config.toml
num_key_value_heads = 2
norm_place = "pre"
train_tokens = 84460000
Each number is 128 + 24 x the weight over its row's rms, rounded and kept within 0 to 255. Layers, rows and columns count from 0. The size above them is the row's rms in percent of the matrix's.

# layer 5 MLP up, 768x128, rms 0.227, rows 337-342, columns 0-127
size [ 88 104  97  92 107  97]
[[134 170 137 152 118 173 128  92 127 133 154 145 132 135 139 108 159 120 159  92 123 111 140  97 142 104 110 148 145  94 136 150 105 149 109  98  65 111 112 143 106  93  85 127 121 164  95 110 135 133 110 131 132 122 114 143  65 134 144 122 132 104 154  78 148  91 136 137 122 193 120 113 123 154 116 127 123 145 117 151 122 141  79 132 112 168 136 171 139  96 105 147 112 143 118 131 136 156 112 100 120 140 126 102 171 130 167 142 163 105 159 119 140 161 143 152  85 149 131 162  93 140 122 103 139 130 154  95]
 [136 128 111 143 122 119 135 105 109 117  92 142 170 130 154 143  69 104 175 159 133 120 174 159 144 127 142 106 109 180 147 153 104 160 180 107 135 161 128 141  99 101  71 134 114 108 145 115 125  87 102 125 123 134 124 129  70 106 147 108 105 107 145 121 126 134 102 124 164 122 115 137 103 108  82  93 137 147 132 123 164 157 118 115 158 131  99 135 109 188 189 139 131 107 111 138 106 118 150 113 133 132 109 133 129 125  92  95 121 139 167 154 127 146 159 110 119 132 117 136 127 145 129 117  88  93 150 129]
 [122 174 139 113 147 193 150 147  98 119 119  86 134 104 147  63 146 114 135 118 121 117 119 151 128 161 143 116 155  95 117 160 170  93 124 154 138 105  95 116 119 157 160 168 102 131 160 120 154 132 167 104 148 158  91 109 131 123 115 150  95 137 132 116 128 113 148 174 113  85 123 141 134 124 129  98 128 134 138  98 165 170 102  86 116 150 106  97 141 125 121 140 136 139 104 120 123 162 134 118 146 130 154 135  60 148 174 145 118 146 125 149 138  92 144 163 146 164 145 101 130 123 152 106 131 134 136 120]
 [132 112 166 130 145 107 140 100  81 139 158 122 157 125 106 119 169  90  82 120 158 106 145 146 110 148 128 127 127 156  95 113 160 135 137 160 154 157 130 103  95 183 135 139 166  99 118 107  98 132  88 166 126 106 134 109 118 119 132 132 127 140 151 114 108 156 153 113 100 125 112 118 112 135  63 109 133 128 132 134 140 140 119 143 111  88 155 157 137 152 101 147 124 163 114 130  98 145 135 184 107 136 113 125  65 157 146 139 124 108 174 134 129 105 115  68 184 136 113 148 108 112 139 129 111 112 133 103]
 [172 163 142 127 142 133 143  98 130  92 148 140 116 138 124 103 125  82 138 109 101 132 138 137 175  75 103 108 107  81 149 168 120 116 118 147 132 177 140 148 110 138 116 148 120 162 101 142 146 135  87 118 115  80 134 129 135 155 114 145 120  62 129 150 171 109 115 161 101 131  87 151 130 139 129 163 133 156 111 119 142 126 113 126 101  94 154 149 119 142 129 170  96 121 129 157 123 113 169 121 142 144 103  92  98 132 135 129 129 136  68 154 163 120 114 127 162 141  98 119 146 135 138 148  98 129 104 177]
 [133 135 172 127 149 149 115 156 121  78 113 111 142 118 145 118 115 101 118 127 169 134 120 127 144 104  94  96 130 172 162 121 130 136 127 101 128 103 132 120 181 154 139 109 105 140 133 137 149 154  94 158 105  88 100 158 121 168 139 102 131 103 112 148 152 163 122 147 121 122 106 170 139 100  97 129 151 115 138  95 108 103 108 114  74 121 118  93 114 120 141 159 139 140 172 117 101 156 143 145 125 113 127 147 111  93 152 117 112  93 125 174 182  95 144 145  99  96 106 129 151 127 147  85  87 122 147 173]]
# layer 5 MLP down (transposed), 768x128, rms 0.225, rows 337-341, columns 0-127
size [ 92 103 103  93 104]
[[170 136 116 155 172 142 102 142 133 138 143 131  93 102 132 117 144 162 128 142  68 123 120  95 142  93  90 114 127 123 126 131 129  87 110 156 155 168 100 108 181  86 127  96 154 133 141 115 120 130  93 184 133 125 112  73 130 148 139 104 130 134 149 113 128 112 124  85 107 139  76 141 124 135 139 132 118 150 123 148 133 124 147 134 151 152 128 150 109 133 135 131 181 144 149 189 125 139 116 171 128 168  88 126 113 169  92 103 112 129 132 144 135 126 137 116 122 117  86 120 135  83 127 127 154 118 175 118]
 [136 102 171 120 118  88 171 100 186 111 142 155 146 110 150 107 150 125 100 113 128 152  92 136 117 141 176 110 121 145 156  84 112 135 137 105  99 100 173 113 103 140 154 154  98 102  98 126 149 129 168 167 126 110 127 122 123  93 138  96 140 169  90 117 146 133 140 150 159 127 180 129 114 147 148 166 145 117  81 110 144 150 147 115 133 138 133 161 152 168 101 139 100 117  98 139 117 135  75  87 119 149 126  93 108 153 113 133 119 140 126 136 151 138 139 137 139 175 150 148  98 135 124 135  93 134 142 146]
 [127 167 153 138 125 137 146 134 117  93  99 117 122 130 140 148 109 152 120 116 126 138 136 155 160 158 136 137 147 132 134 165 161 140 154 188  93 120  77 150 114 138 124 177 109 138 128 163 140 181 146 112 148 120 136 176 145 131 154 163 111 156 141 122 134 133 163 130 110 115 157 114 141  80 130 112  91  98 159 138  72 138 130 134  65 148 156 165 130 159 164 115 129 178 143 110 128 130  78 134 134 114 148 139 104 125 138  98 142  95  89  97  96 136 161 128 129  94 132 153 123 121 147 140 125 125 114 104]
 [136 127 115 119 150 135 102 165 112 113 108 144 102 117 159 113 135 121 152 127  99 133  96 104 124 103 130 138 138  91  85 106 173 180  90 187 149 129 141 110 128 146 178 125 158 124 105  92 166 111  62 112 152 118 121 123 157 104  91 149 127 106 157 130 141 104 121  96 135 135 139  74 136 109 106 135 134 174  98 119 116 118 120 181 118  95 115 164 112 123 113 123 103 123 155 152 140  99  83 121 127 131 102 106 136  93 125 155 145 134 113 121  81 161 147 140 143 140 111 121 156  88 112 145 129 112 110 118]
 [147 100 101 141 110 137 131 110 146 120 148 111  99 141 113  61 154 127 112 116 112 174  99  84 122 151 130 111 140  79 104 154 141 102 152 137 132 112 120 146 159  93 126 123 115 166 158 121  99 135 134 159 155 123 105 180 151 121 132  99 146  88 102 131  77  73 144 109 124 105 100 105 123 127 123 138 161 108  87 118 136 119 138 120 146 116 132 124 114 139 113 156 115 134 110 135 132  97 163  73 128 140  90 117 120 100 125 124 131 146 142 134 164 153 178  94 142  75  79 130 141 154 138 152 149 135 154 140]]